Each number is 128 + 24 x the weight over the matrix's rms, rounded and kept within 0 to 255. Layers, rows and columns count from 0. Numbers have three digits each.

# layer 2 MLP up, 512x192, rms 0.0719, rows 147-195, columns 96-191
090145070192143143115124113102159086118142121102131084126145107161128138100154139098137141129128141120154148075130124150117143165154136107100110150110125155105147099099091096126121172114137179119135139146124127107128132138156130122125146162170121149116145136111119160110125076113151135109
127145115135167125127110113094148149133115126140166148143127114130088101146166132115148115168161133093160150087133110104096114122130125103123095142085100174140105168105115142103134145147155144151107117123109118131119121143146151129127108106152134141110142147119148126145141111131100124132
145152125077116116141122168118100111119084160100149158149144113111137140120100171109118146094131146134150077148130163154136105108079111122109181150093113166135114114182176106129145095153108137111141131127116148153125143134155105155146124135110158121172088122092139113131139131117126135158
103110175108061134099122147127125083123128126138149099105125158142141127105118171148115134121138112119118153149129123164156147150100119093154156132106190157115139098152097144125055097110145161098109132147138132104135142128164111125153105128124136146124165127109091110111128142112096120133
091118120136101136110083183146124119154141120124131137139082119126125133134141113146132163161170111107163135123098096143130115139093074166113143125126115107135088132152115128134113152086109117092115095133157129121102119168126107125189120130139153128088099121137112121131101151152167133126
121111154134140098134107151112116129134129107157109103110119151150155104107121125127116130138121131084124112129133140133134142119149117106100121091119094129158076134111144143127158129126123140139136078108161143098126195101116149117139157091110151141142173122129096143144110073140147092116
155118135155061144128121124098101110143084170116122121124117168117142112143107126141109101103127095128156090111136109125107132156146081146064157135135137135163129114142134094127076062129171145122117127135107122150131096115135158126100124150126123180173113154120155118137148100058081148100
104128068169150180111156142135176119131188088109147176159136109120113121118154103119097115188145169144089144109134113121093163096134125128088130130184130142116095115102121138087152176135106129107196142140154151098115111139098152110107107147093179130099132090124145131087133167135138099073
148106107168154126129145152177135095102146121109135150115117121134116175131106142133132135120156130123127095123164106094133134146094135115097109104134149107136089117119097120127132151149135111129112144135124131135134123115119133138135101155100136105104101099089090134110166155138127116090
075129107147134159132108119153156121153176132118130142115106195128141112135169124130107161180148108138104116140136108147148156144114135132154137075163090087121130122081127141131144130066145138148132156100163112157112095108104146135090098131126139147136083169121125140130171162108136102149
112124136134132121125118108139091120114157088140147162144112178115154137163130105134103163144132159114122157123115090144120159186070129121143106103146103118125160125138113144124169142126134157139132126112124053089127103144153186096112091139094157119156120146117130094080147167190094116152
096135135067165131129160116165138124180082134116141131184126130134098111116157136119127147117150115162124146127111118099126131129122122153130144113131087157167138148124130103106146116106095107117130140123127167161155110135106155131131117147077129102170079091143138134159110126105057131108
188100116121133141159141082104131097115143155131085060169109140111117075142121135114155130104151170113113097074135153109124110117171111120141121136177148086126129139138116139098154131128172114161147126108138103092110118136161176120108154146125140138143096138181163108099138111147136144084
182124154134133153125093132161165079135119137157127166144143110173115115116067101100134104094145123122116096172130112119158100159117112128121126163126117133151139117101142179084136105171103156107131153162128097082175165137110159086135114143119129149110108114076113120121048128106147106116
145165109102137132112104154162151116138130078105162165130120141151127108147114134128109131099137155151119175161127113154108160128105088175139113107082113161153101208088126100135101129132129151108150125161105149121125140125114186125125145132113126169101133111123156109155165108102104109093
110078135093136095106130146110130165110151102142161083169160149129116155153192097078145157162115108108144174122152135133105094110098105127131089079100189121137114143164113103144106127114112121139108124114109126102123140091132147118103128118140146137143105109119090070163101128085145160103
098118172094107186124096127101141102138126130082127085126089162098126130098103165108109147177137101125165130089152115145098094147126117158108086107144160111181152093126076154112132143158163122152069122150102106091132153165196142082096115120132149120126120156097167139098115101142174170134
130107138140151127104167088133162114163127073126097122130111137108191099157147115129147158112128130098114162113156120143121113145138145120124136153117121121143121117093117098099161159130083149119140137140146133118103098138116174137129141140113091159134111118099167144103122113144113125081
119149127128140127131154164125103142153063126123175100148171134154116124147158107083150130147116118147163098103125104136140126134151132122133153128065152154171123101130142119144091130159133143106144142118144112186139116146150147122179125124175106123134111129146160139120102102148091148146
122112173091135108105120110114100087110133114150123155084138111140138116136138116125116157106131127151101136109117122095123162144152128141136130144123121143131126181108167113106128113122089141100105122168182132141109112107129148142127138147100128129120164137159123092163135127154072114148
086120063100120103120135126117078163125124115109145171089100161143157089104135146132150124152147097135135112115111139104081081098116087073155088118119103168146100116137125104150150137137096154111186119125177144097126097106127134120141114182151122150156143134173091149126155115145116173122
109109121118178140128114128147095135112151093121134150107148124150129144117144144156138080130106111158091168114124139115156177105092140126126131089116121084110163144147127169097183110123098146129133165114111157122169137116109171173128101101114127107157071106102083147094131167134077132141
145113125125135094120116120167156148115107146138132104098111155123118070129122142179154147146088132090172091138119145129114116177092162105082119115117134145117101086097082089129136160129122154133129111150128089152091185063161122070140091085128143152097195117120128080127128114114142121142
123165117140126122151095105122178120112140126144171141091117131160129180117118140151090177166100189102134119116146082156107105130144094145110122081126135098144110089112086145139083141147181165125143122115160112176080115141154139120120121112129194157124157109102104131145150175149132125121
103117165125109101128143129081168142078155125127138127086064175111197112119102116155107135109127142138126159132085125093115122151136135148102110161180076123174146119136122124149143119177096073120103145129153153117122111159139131152105159149126129117087147149101123089130118123153143149145
090132150097141112154168136144135151078135146105133154110097143105136179130116162135116139151145149083176147148111140110157127092129123125130150142100091137154111137139132087161130114094147107130100102129082131102181095147126120114150149147097094087135134155116088179128158131097108134113
148081117104126120172146150117157136112148122142125161127163151139078086086101096129125154089124124135082122122114157086144126123183107127114128149067137134123158147119176096126131128102125143109182150162114064144135120110146128158141145128138162140156113102152074142145157167154065101133
106153127118091096063172103126108117137135145161111162092124122148152088088123117109128125111126147109147130149114147133134153104144135142116150151096150081129130113111141170128135170117169127112117131118134119145128091143109126125127100135095164108151113144112142071146088159147143139127
127111141152101135119128118111119132143127111129154152142165131136119124146107087175121136117150141102098114130125106121117115122141123141109132150122129111138118087164123148150158141153107143089201148151161059114141123132122148091125119112162138112147114143146113126114100144097110102123
141177105215147172142171125093157156133123137138153159140162113104111118183123143106100132136139156152112098120157165124144181134136116115089138120130145121161139153099134138109097143129128176095123132137134099114151171093101090114128147108199079146120119141096187092089141149130089129116
112119160157107154116104146164149110136139147102128149126126148130101164105115137149166115114093162090131141140128088158088136085130160111097135115110136138106102143162119106135117095110151161113137118127139096119105145129137156163152129148097112124142141170128148089158137145150151151101
138126089151127143106148094081100122087132129064102146108125118108117126164124115116154133122101102114168145131147118151116104097116133094075102130118126121190127118129134106126139128146132087103122102134117128158170121115090163140092093134132120142132114178123131106133134125122175101121
149123138127111135094107082132147110131116146126146141153096065078137091106129203111138173100115097169185158128202153121121117139144125091144088072139155119137107139117050147128144122139110106116134132158118153122094134129138130151131136134131122178134160087158136163181139108113105145151
111054115113109110100109082144178117127124118112069118145125139104122106161117114129135131149095093140094125137143148099144152135130128163122120120106098179123124147108118113137156074093152067146114131119121134149095145116142134141107126104105132162118147146116109135160146099144139176108
154138092154172105160094114133089150088128125142111142182135144122111101137106126109125145124111088168097121107121160144149130112140140069152101140111121125121163193141159191187131111132118134092093148141143102084154105122109125113086132117136104083132145187126124141133135169088103140123
106110110149117169185158114083095167100119116109142131133117139092146143094130155138167165127096082153130114130135117104153107088139073158080137110165142133125102130142140107116112150132125144095127082149144151141151127125132116130092123145137142142163114176154156100132089190102126126146
108141119136120143130131147163085165124119167120152137071164134108150148101125121054132113105114137124164126105132071112140137090102090153099164107142138135135152151140156097098106111132143115139117105103130135096150095110100130161123139096162174144115127120082068142098099111147148163129
154115121149136106134129119132151145140095145113112137165135069144162077089095090115120126110159150155114104159127185118155184150137144156114136161141112117114115126102111112132088143141126140113120096158095152095134155122153090138134121110127129081176153100121155142099173155150172166091
136093116163166084117142127128171144151134121110133121148168070110156136156140133127104163122121144132125153091108137079151102108114094112155124120145192084146128129140110103130118146142096098128127164135129123101110113150113076133136111131129116136126124130102086136111134163129134153135
151122137129117097152132149111140104113158106169185142121078154173144070132150118142128152113130106118121143156106113127097130145155095140127108145145162149137141120151163124091126170150076120115123168139148090135094118146150148101103118129133111164111152127132127118124147113123146115081
137148117162181133102101159133117098126136088157153087134113133106140129139135087147128189146150128107104125097118131133106114107110125115169090134123151122132139178125110143128120160120124176092155133092129101080130111132123136098101118148139086122110104075112090124138131172115154113096
143123172145151128140125192188136106142133097173129160154113130147110116143117095151125113124103114103112094136097125132122151128112161113124131116112097082104125168137101071163090139113151117100155124090140118132176147150105175166137194128103133145147101143078142130135164136151164082112
136081117146057146122117108100100174110091126109153119134119098117161126170122104195149109118127097104117124113132166160155127107119132147120122146121159074138103131143091094129157104131222101102144094138066108080130101102120118134130125108111103115128142124138155081119147141118122112166
129134164099157147117137121124116103158099125140106111125160100161113136116128116176118101108120134146113133105086137131129154168107142170119155118145145144154102085122094096158110128097126158095145128134111149181145100173100128141170171143110143136101123143076110115141135133102128103137
133100136110123118129153113147103151105131146166116146181159090151120117156109161100129111105083117119102127120096115115125123140137135110127147111106153124132122115136157117126146141163100098138139145143144148113114151130089136118137168132130140124152170143113115133114105144154109141095
133170141175145152109112144078131115155089092150138116141127131126141147190122127113167094104181086129157119109138101129142142107091081092157161117098122145133147105143140153118157170131181105167134169091124104152144170191116140119119152151115164140107090146126120162130141156152113139125
123117127126122104152105130148090157162146169193160103110106133131102126117104075110120117148127195141145153147132135108115107066095116121121097148131116142118149101173144130133122102135166142100173089148138099101129087112132122146110152123148146081132149115106062125129120105120127168092
106086085157138104139150150112113086089135148144113152161127122120119138114126146102131125162120135171147145110112153139123144090126107149137123110155134141113115123123174148097092106135108116121111096149130121064110123141136135151151184168164119157123150156123160147136149138086130095100
108138099194173118133163154097101141124140146140129154132058078093169112143162134127116185128152149158146157131104158165108130131182105146124106153117161114189131140089137141125116119143135128143090125148141129113105126106092127120139150128099079177120134136112143121135155188135102114119
# layer 2 MLP down (transposed), 512x192, rms 0.0712, rows 147-194, columns 96-191
182120141129115131168144117126119157108139137140141136110118117131120142171127142137151117104093129153126147169114112092164143136149149136184099107124151126146143152111168166117106110116188094147158125152146153116132157150119110148147146151115140122128090123158153131130148113151119106119
123091072125141128123136139148139116135107156152105122146109156182106183131135119160146130157147150131152103112118141107119096138143160146136110137120125117137148134132168141081115132144134144115119108146136117122119126152123125135129142132112145087183099142131097098139131090122111140103
114120125084132100124157123118098124123132149138094113163121130147128144155149132116157110126108115180167138078120150113124128137125122120082145120140139128101106202149138109136126092118135107150134178155122151105122110150112145152132169143116155105128079143136097136152129119140137133113
120145171125122152136162130128112137141142133112136158110160160142116094102136120139139111127147132192102135123167132133150201115127183091125173126158136136129131121145160128137128131125128148134116181118104138122138136109118112122103121124100147142111110135100070154163144108119134132117
151121117114144146096129127124078131143161152124164106167071100123142184124097149119091092134129159167149143118078099114147114124173129125118078149171163159121143123127132146149142111114142139118133079086154129138147121121122123122123186086149137163156111095160171130151103114117133087118
108132129134097126084111144133131089154123119113162148164127096136135130135096116133152122148141097111138128095133150132128100122162145116121115113132131122148116085142126155107160140177121163136112114116128186093119116087171125168138116103124117128142140113094140168147145129130189155107
125120155140116148126109145149129123125130120146097137136148103126133145149120101165137136151108127106152120140126148132116124138161114108131158137159190134126148097111163118124154085093061148157128134136175126145137130139120144129088156159142082184169138132179108101147143138120111157099
119171145170173142142150008121119133122120123127103173109107132095163153127088104125134119126158111164114144144117108141120148150111126129170129158138147092135157153119125136095135142121136075084110171164177133143090114139106157102128122187160148137073170137080160105110113124114124130106
140129147095120156119111191122110115101123151095162161127121123111121081114126141139129128112118153155113171128103108097132110144122139167114146151111113133113145170110114136119125151117125115099146115114161137125096132156121103154113074110158122098106157176152150126197114128133105118118
129115153107146164123129157114105108146128125111149068097135175178139082109127108119138136158169140083129149101122129162081127112101114118153138091110125123144175126107127124115145107132136151145123117083117089156110102080100118183099082143107162117106107132098118093122117132146147114065
135108107075106105074133123133135137116182136125139133132143098140109104186101139136127108102114090132129109122114101129137123094144070142108089168135120123139094102164146147151133094106139106134087097111125124172087112126144088185139137149124142159128126141127136163116139099122154173130
149154119136150121109154131092172131126142100184119184093163099103123115123129115123136131150131153094137099134130113112162109126150106135140166132126146126148182103092125162112146116170143153098110181157148097172135167140139141067158107136124140128082132195056142141166184134128160149154
143104130133168105130123136145115132099110116131118117121125132161139120115168130119140135146115129084108113132143135062121125128117143110138128102120115131152155136163124122117153152110196118155117070139166177126122101155161139163109130115178103148141065106137141080118140106155163150077
121138109113136135156120154131140110142086166167134132154148158157117142129152129100147133091158098152149134131170134154146083135152118180110121161048144141073130098115149110114169174101125132180137069120100074132128131133103088163137150158124125118156085094130126156115129127123122138122
164139129146105124092174118121177146149111102172129140126123116122137107164106145099135160103114127126114102147124151100154128119103126172137153162077102141096111134123141152094187168150099135167088129150089127145102164094171121113132138132147107170160127136150122152089071113141107071133
146135134121120120080108151158141151129089119129158117124188115148160073113143085105155126137123139145126131161137153137179150149122127125173153073079127120107123110060156123166142154120113158140108121122099185108116150113136111174110086129088136129155130135110153170116110111121159146133
140129162100156134124120133100114137099188145146142125136130132111165115154136128140161130115147102124123139122130127155118099120115133127089103130115107135136144118135109128122134127133131114120126151110094112106130146145153135000145113114101153131104126119110107188161127111131103119113
121075130124134077145121146115113160138100112112136126135087105121107123121107145140149098161137123114161148117118124121161139117125119141122157124179129140156097138139140128100134113117121089105129127151087129089151130139111105086148138134126096126133120132129108115111151140132146103155
106126111124131153163125139141133171154135138131170128093128086154121102126138132102156161158151128140138117146130114113149099135138163113133110126173135095093176164153099076124143145105132101057153109126124099162142135136091137166072168111109144089105128132140152074139090112139090100105
130146146152137122120141157116089128165132142108154105136114097139113123097118152117126128105130133140145111116119116164138149119130084116175159178128121104125160126141120090120150133119127142115158105143153138160141113132145134208106078102117118155114120146133169129123142134112161159136
127137138129136109182125131120104134108158115108144125118098155095087141126145127149152150108142118185162129125168165111112142155129122112114160117153105154113175118151136106157181157097154106153112141109159110135085109131149148165130151108086133152153081140144126127168142116170139100066
140121141117126108115136108136090097102153129161119128121108094136140130126112135143124179131113146093123144142115120121101159148140105156138158098110090151137138112123140141135140116117107146094137170105100121124141121161146114255135124105129100105128111100138149149136136114160105135121
094114123086116146078122123151122115138113112104136172161181111153131150137128140149116143119130114082116119101153166126160141160155097077105177124137152126143141105111163159110123143122148135120117146109082121116193176109142127138130150125128081169141142115127129100151100110119139129159
117109088103101095138143093150133140124161160126104129074094136136102165150153167128128118147149169128143120106162117114164096081092109161184134125147129134116099133093139118101154091133160181150157100125150129128084106131101104164116157107077203100140123108151103076127120137108152117127
116129129129136123078170130116158139109142147148093151136134134129104152105129158150111116163127126107141097093109141099144116137124168179105113145122128145154145143110106103080134133187134136124165137128146142120110097147153104107159098160132121167079132143131114133110098118119150121102
136131157135122156108116099076123128121078090135093136103154093123115124146141134094176099117184124143144128134172089142100114154102152159142155104128117065071150119145128117109123113091097095125090179146124105117152112122095126132097136107104153138115138123147143165156116135145185114138
142132133111176138137130135138167110155160104157127093117094152141060144091117140120139091118131130153106099135161125121142138149169119146148144140174113121130160139121112141121134122104115109125109104137167089148107142089116164227141132129097128149116111146135142094158161103157141168150
089145117146128138180112102148146115137120154172117140083111094124117168143125099145150140122159144108112027145132132158086141118138137129137131119098175139099163161169124139153149121161126142152126144172126118143143128126141123096163169139152127123107129137163149114089088124119132132078
103110126070144092107117099098116135089140174126095148149129156129113115185096117100111091107105123128157167102118107086125125110110129102152113105171135119092135112152108140125115090124111126144147170115157132097109136157119089143122119113140096120129111137142141123150136090149091123104
118150170139128077134103118164098135163106109120148147133111107107091101113153136111129111120143116111126144136167137084130105119145119102100156108142104103088162125153144140128103112130144130145145123152163147099140147106178151114116097088094141133091155151106087153105121099145164108156
106113137130141159137141147119174108150122119198130111134132111198133125134130119138121124126106154148142143149147129123122098102135138091140134135144146150099151118096122111135123153114064089128126122111159122125123135153112107139140117137105121080138137148145152128122080144123146115133
116134104103109138109150102170137121139136123131062165105111091131125107172136110146175107120112123125109074157114159159132122140148103121122124111105115155143089132109152162143090123170108111107145145143118165152157164124135108121133122127088115100141149152113118120159140168145126076100
099148163070113134090083131182091140117111131118100147145113091093129154140134143101164154082164089109141120119171165110138126156119110129155142113141119123145149150102117161116124122128116121153112121115111124115165097171121119155150132162149177103096100110134139113145164116182115184120
123135124119142129141125166144118121146160085122110100168128114175099102125183141148135129117124155115111155170145137105132105141109131147146125129101060159150184103152169107161150142158133093126126125132129148142094147176104099145135105105142114150146109139105086132097121137117115116118
139125115157107119142115120114128123155140178136106130135095170154101154143184152110098133135091130137147136203146111121123140114165163159094105115176135187132125158111152144102159132123115144144119103120153118159124137129170082158120130150089072101103148151128120124111126114116154152143
143108140127153141137127129123094114111103112151114096095097123148118110106118123148110149119131145151149109124124118113169146099097103112161137147094120114064102158154115099122109098095150158141130145122103151135142147104115141111119164109126096080117105142111126135116141117163155125148
165098111106160117107139139153156154153149148105142146163177167089122116107124112096149136108132128131108184153154095099174073102104131119167153113114156143113155173157119123171143126148151139109108158128156131094144100132131105082131081115132171136103149100077115121091101133145102134177
095137150102123184106113142162178132166134165162113158122126140148100124125110093124169112049104141086101076160137115153131136132147125101158132121109124124122144125091094097122123160108135112122080136126200127126164116137118133036089140133163107121134144106155126141085139129118083134144
143134117146112127132139122138151135127151126109158120137158175159138088075141085125087136130137141131182144146132078114109113132140147137125154089145089140127108145147114121139122182144093131123137123107157098147122121107123135107138103128105153108112141113143149107147121124111119095137
134129133140099079126138141156096155139135134165120151134121125138141119110106127117099114125114163071129131127133111129141116095167113105146114157156145120100087134132161116137134086114148109148148126151158099110115164091099149181124167120110132140128148129149148115150122169111114094101
119102115109110127107180141122142175107147125171091145122145085114098164131119153103129085123096149130167114174130111090155150100177096143127161149124130128128132107128160135129109113092131119141127133149166132112129175090139129149106150097113139099160114128172172162124133132155092107156
100110148136112099145130144126107158105169102145144119136093104184143138105108144147152127152134154131115089101080115130129158112115127133118121115202100161173171146164143120112151132088170094121128124097115097119131140121103094187194156116122120143156097087149095127168159149128135152114
093153109127131123121102144114106135140160097136133124123154151114154080166134122134136144146081112131139159113147147113126105150096146133158103124139150113123144159131127132109102134108150110110154140106156141132180069138151127208097183152101126111123095110133169109094187156116151064170
107122114128127107141097118096120147128125129133129108110119162130108092112144158128110158138111141143115135118176149093134138147118137137084115153147067126118145175132113155094142124158128145144176128132123149129094152153170105121122122141138176082111134097126139119139152140134129126135
123103114116116140131147122122138176103138141153132155100167102132101126133108148117140103113119097129092125148100098086151138156126152147107180092103149161125134137150137156113128160134129105145134156148141124123157159140129125110170121119137123132141153141118108151146115141129130089129
141140106111107133102097086099180138129101109133130134096082178168126100111145145101153105115170118105100120140178111119134154152104138093135106135136062138165055107145146153117147126113139163083118134118101119122126199152135141075148114141110149135118110173134150115132131113125129102136
102120096111094118129127113134065148127134106125123096138150106101113157145116100124140175119097193110158091126111108142134091108135142117091135135094150185116118154106137134075129122102169134132111146145120126147118070126091091138114119180157140097147123117135136129082135187108097086135
135155104111108093109131126104114170065083088163136142122098103152150146125170109104120184129157078172145126115108119162123105119107125166112103144135141105115124146127111150089142153129131126110132150091116133154082155094142141148117156110105116093113093162108150152136128111142123129089
# layer 2 MLP gate, 512x192, rms 0.0793, rows 148-195, columns 96-191
128144111135147141110124105115124113118110137130157137149114132138143167094129112078143151168103121149104136125129135150151106105121140117147140106111156117147117120097113112088114133059138107138116150119138113130113134145153174133092136119128139149083135117091097168101169152125184133187
106110158122081151108136127122163145122123148136104155124134118145098139132118114155131153142142123127124130108082120146120088117146117120176107154138126110120150135155108146132093082143151125135128104126115088152118104139117141141125128144114125132152079099117159135089128119077103155146
133100102115170112080136094131145125123117162109076116107113151104185117099097144157109144101115126114189095088081166149135113158144122116127140109136132154095095135131128082131108137127148093157106126150092133146144129092150168139128144146093137137155078134136190119078141115133139101121
078133146103108134161139092120147093137118101113096153115164097137184087100114087131129142159097120135148164126124108142120166092135099143163110153148112127156109147149159134146159171060115097125121090130108163151076091135126148140128103110104113139115138111125147119172132112145145127120
144150108127127152127150156117175131152109124073128100146151138135174145141084124145145126150132133138174109092144128126130114102149122126121135179134135148151145106104106121131118158119128130142124148123124124107122140160164112134118102117105146109105124108098140101131128103122103159203
166117136110089082134119145172142085129097122139159126153098105075140133164127141092117175152134127102125161139136164145133123133092159096103143125091144104106129199101095117171161129113107165105140135120143198079083104104109136139134137095135109145105148129146157103129149108125153134139
133136109128152137135113118138118145088109130147142105095130136105107106091153151138112160106171119129134155104151122120149103183095123124127081137109162088103092128164161088150106086156099124093111140092075124128125080119099141128120103116098165149155080140130191085131127079128109112169
093165104118109179148086128106142105137151143100180161131119106099152126105175115134116180128141123146152109118095113131125153143178156116103045138124155126136122185140114126127123123121108118099122144087129112113124119166095122118081099159112113142082136129144136136168114119129121154157
140139145120109151135099138118116101144132093122167082149132110128142125140131127084128170125142129106116143086125153158078110129161115127130101135150138124131129102147116142118166127119151164099141128144122124104118134127146091148144121123129127141099149098149136100147114133087127141102
138115155147160144125143143139101139151137122131148117121162144105146139140093127160108110126114142123070079114150147133148168092115125114112183150153135137128108156118109125142126106144116127138164105117153132123127142082151124160162112085129115089100140094095111134133143131154110126131
138161113139144064120155115106148098121129140114136118110110135134134104156172127097091146111109131099124163152144134102132113126126116116126080210130171123117093125132091113157098079123149157110121121145121122087124090119123117134105115089117111083111107168117108109118146084171125127169
120104132117169130140200156135189120149109153126109147131096141082146126178101130141076098145105111142110161113111160168133089167145097133130133142124124120130117166102121102143089147153106165098135119143108153141120115109142071169115155202125105138142124111107161151112145091091139161133
123107168119090190069126128131142126099205105132091140159122138094154121130110141149114150136152140117157100100164131112153055093165167125173119118137138114171127154127160096129144158078167137100170126079158120147104102137105167150064059122069166099158204109123124162135128106156150164185
118129129126111107122108099082164060141124143101135150132086117135170131129176136083089154110153098136143110131142159156130112173149120083184106116109214155127108177140082132115106084088111147099145141126087131098075151129108159151130147089114109111151096117146119111160136071110133111123
124149141106104106120144099148145079145133113119115102107154133069129120168146124138141148116183110203158174131141205134130107141118116107148086117106134122143094150099137111092103118132135108145119145127072159095073110098155146139135207100100139073150144144163154081142134085152151127119
113117141070135124133118120104116083153141114123109111104098146074147114168129136146161176146201114139141141111117127136154139125113110162115098157134136134143113140118113146159165099093140136119098106110116113070090131118147122074104118143107084109106139117091106184116121124139169082130
085135135103123112145131092134143128192143101119142097103147126131149123096140140125155161116129123130132147115148134140146115129152162135125155125159158163124156103103098096105122134107108135134121092129124152113131102125138144117128131110097145143116149142137143135143097123161117116145
150106132116136162095119122105187125132119110136086100129156108159164117128090113133137135136180141107145151100103182116132171101140130141121164178124135131121118106136111131106105150111130115194083118179078141106104138141156120134154140135157148187124104095114134144135118119124152123100
119154129110166102127115126116138134122084091156134110121113155128143147138148139156133105121174103084127136116153148112124084132132117134120127109139126137128141159118108172146117125103119112128135106084134162112143133129166120116110125109126106149121151106105161132164156132133169139124
079136132171109140117130096137141123171164115127105120140149111095121125125149086124097131136124150149118124140133129102152170124155117165144109089154123106139062149143130151135090118090151153113134125100074129194157152136115098154101062171100109117127114164153125117169112166077125083146
107143202068096148145133120122121089153138094106113122112130223126179148145127156134112109123161153131099121135158124178078158136118128125130141102192128171135129130103106105151136114124102140115149062123179103158144108104152091119148137105147126114126159116156128144080143123149130128108
106116096112125127125117156136138133129135141121140080093054114127100160075083146165150161122164086139118086126143161136112114142105111161092111104143132114093130138162142144074115069151132113149090145128102119116187100107158135115146151115119097122122123143154176145141110112122198132177
106154126162159114128136144113147125150130095119117148151129158142156121134109128136093120161106114112093113117142161147133123139081154091123130157155108094155164080094113127139142139112104144131149120153149129096151140122133157159105124125161138135119115132074120107093107140150150129131
138128112117162135110112140093170091113132137108127113118080116115134153124106127129123156120129151156119141094094156134120156127147082142136104141154111126117113129151100135158113106163120126091127110128100136130066125125149105127118133110129140142095122122120142149095118125120128133068
156122121105140126150107139171104116144123121084143140130118136079143133128054153139133125136116112108155152098113144171121106144100118140132126134119166153120120100143146112159141155132109119114140109187143123105121127087172093143162152149135121102132171166098139139115130107109083135157
074162180091149123144086120114124142179099132100138145132120177099128094159121163126075087119128123092168174145147125215105098127115103118131143137113151104153132109143087153112101073150153130129147129113165175126100102151140133121110082174132106144108109107110153136136102125183152123115
115169165139152164147134130162126163104133167115105136164135157101142140108087117150137153094093099170104130117158161112139128122104100171156122135101133102119137125154173110149120132114154106108111129091153134124155134185122130140107107126155134155104075077096100084161119131120115111179
106126178164160135155146137139132111176080081121109141126163125141162113143143153127099079137123109114139149144148148137114126143111133122105149156124161139131159126108121115121072142135098150162093134102129147156084113103134134170137126120160137097139146121085162144117145113144097112149
115087083117143138127107117121145119141201150119154117077189110125131129142084126146156145168139120173191169099144135111129121155160140103155099117147154102122168117100129144168140122094155155170128149135098117087109124145096116133113131137110112135140134178168118131106124148149113157113
128117147110140132124121080167128125120135169155139185132084100078138138161128142137095127150122185143108139100090136142114116123131113120127131128151172104146116101166121134149122130119116110128156130083135131105165130133136137130123084100108094091119140165077115134119116155109114163129
109155156099123130099087120096152118128129120101129127117118162119125174108082126181150118161146091118181096146121147135112091097126169174138135193107141150114121115138075111090166160094179138116128110103075120160170081138141139126108143117122132112086135087192150134164120089085157119172
137150151130101110122101117138172119159174094138149070097160121142102098099164117138126130105181180174128108145106080146130158106151133129111126128172134132139130172117129139106151085091134134163108103123062084116114111112166134164094158093127142100139115080145126116123154147146112139113
092146111121114093141144108131136110131155122144145132115110142097138150076146138104098146091133105162157147118149127115132150148144088132131111107160097191124147172158127109132107108120141128101117112128092175144117164144144080143103137165123157153202120102124149174171085095128155135141
101087106070150150137105139107107114128126105117147128153140134066122167136118175105137102146148093140154099135139124127159113142150120117120137103109089105140148108085100143153158086101166129127157106120096129133139122120136104104158123084098097097103105132174144104124127143148133125148
143121126141116123115151131078139107128155101144125116111147177106150133125108116152117164098182152143170145124115124139134145176142103123163092131174111108131125122123126165145119114156162125139137131154099096102093109180156139120118117129133120144150126133157147122153166146148147136140
151113118135174120124132121129147160106128120091155151119100084124151133133064154119136141137127115151149137106172135134116085106182161118124146102094109168179149130083104082135111140134122111174091128133147125145146129086126117150144115097125134114119152114110121162128138160095123145160
131123115129143113153152086111120118092168111134147123119091138131155117132120144136108161153140088153165149146108143120109107124131129141149132140106122135145101178140159076156133125128128150121123101118100164115109102091102142153069142128158126147079151102143130142176133142098176130125
141120075091109098169104117143131136152161142103133160089102125117137146129134162133118138136107109128156143102137136132140132130119141115122113068142105117101084137176162123122131105128114090120097098116148146135099142085139123123134127152096136125117158166144155118162135101145183110137
116103177127167141138112123134128114130110107114103101128134112109111111098135137142142138132120092123129124099166141098176144147119104123140130129174143122136145146129114078126104165111139161144137113155139177135132165156146119112160130125131161133115163144136141137157106126123161144132
150120140119138117144147139143133116109124147174111116150132099120115119119101139115130135128105142124137118117132127076141130134157091119136121164098143104162133143154141136144099123125104120122125080136116143092108151132138113149088128102140123112158149120162109142150116150135110164123
096132175091106140135136091128088109159126136101094135145109131105162115134141140124110116130159131132149157167176141136115146047123103151170126108137145147136121120126159139098187107116106122163109097103140135141103116119145161131146102114146120154129113175094097109087120133121119125141
099152138125154143157141129129134122144163151083113134111069167101109135143171122134138135159132136151173158106138141161120112124115095088136111138121112176107088133177105124145105088109159185156123135098081113133134117140154134126080093163118124114139101115110110146165179100102179121147
095150131129127132153161103091133129128095078102106108095130159137099146134130152153104152129131107109142129118153129118140096128138110135111133175105139124149152138136131174143102124108153155143113117089164141091134071173161137124117116153118130144104172109122163108125147123141135084135
110128179105118164139109099163120127146165138133144128150130106131169108154093121090113137138115096122121135132120154153106107104126112092137116113118150126144101109122156117129148126127132155160141142115122133107097129092133156168135135127107119141118141121080104129085113135136117115123
132125156122150131182121177138125138129128157136128076122105165085134140187103113156108151156124152139144132079106153153093121118133055100124158123118116166101080141116134108168111133140152128152106122078127109124106106125174157129105150164112124158160098083137149157121123147099137091121
132118172169112122106143086153107099118130127132150124173152181109136157143095111144112129119115110135082120095123136134155141101105126146134141122101118124080130122087139147134127116100128128124138123072113142152098130116150104114124169158075098122159122091125092129161117115052153149137
069147118106098135140105109121143145134104144105139133106128182129120127110075122204112130069134107111158134148145143128137100155132113146161134099133138111138133101157165151122164126152161138141144119082100117156121128132139116125125130114083133131137156132157169130136122158141155123088
163092119135126132119160141148092157090151095129123132135110166106129125125138133119130118170120150105138130119112142151108121137118146130147111168151083145131127089115107136111138107088167109138127122116104158097096125116182151106092144154133156140127101153099137078080133102143143091117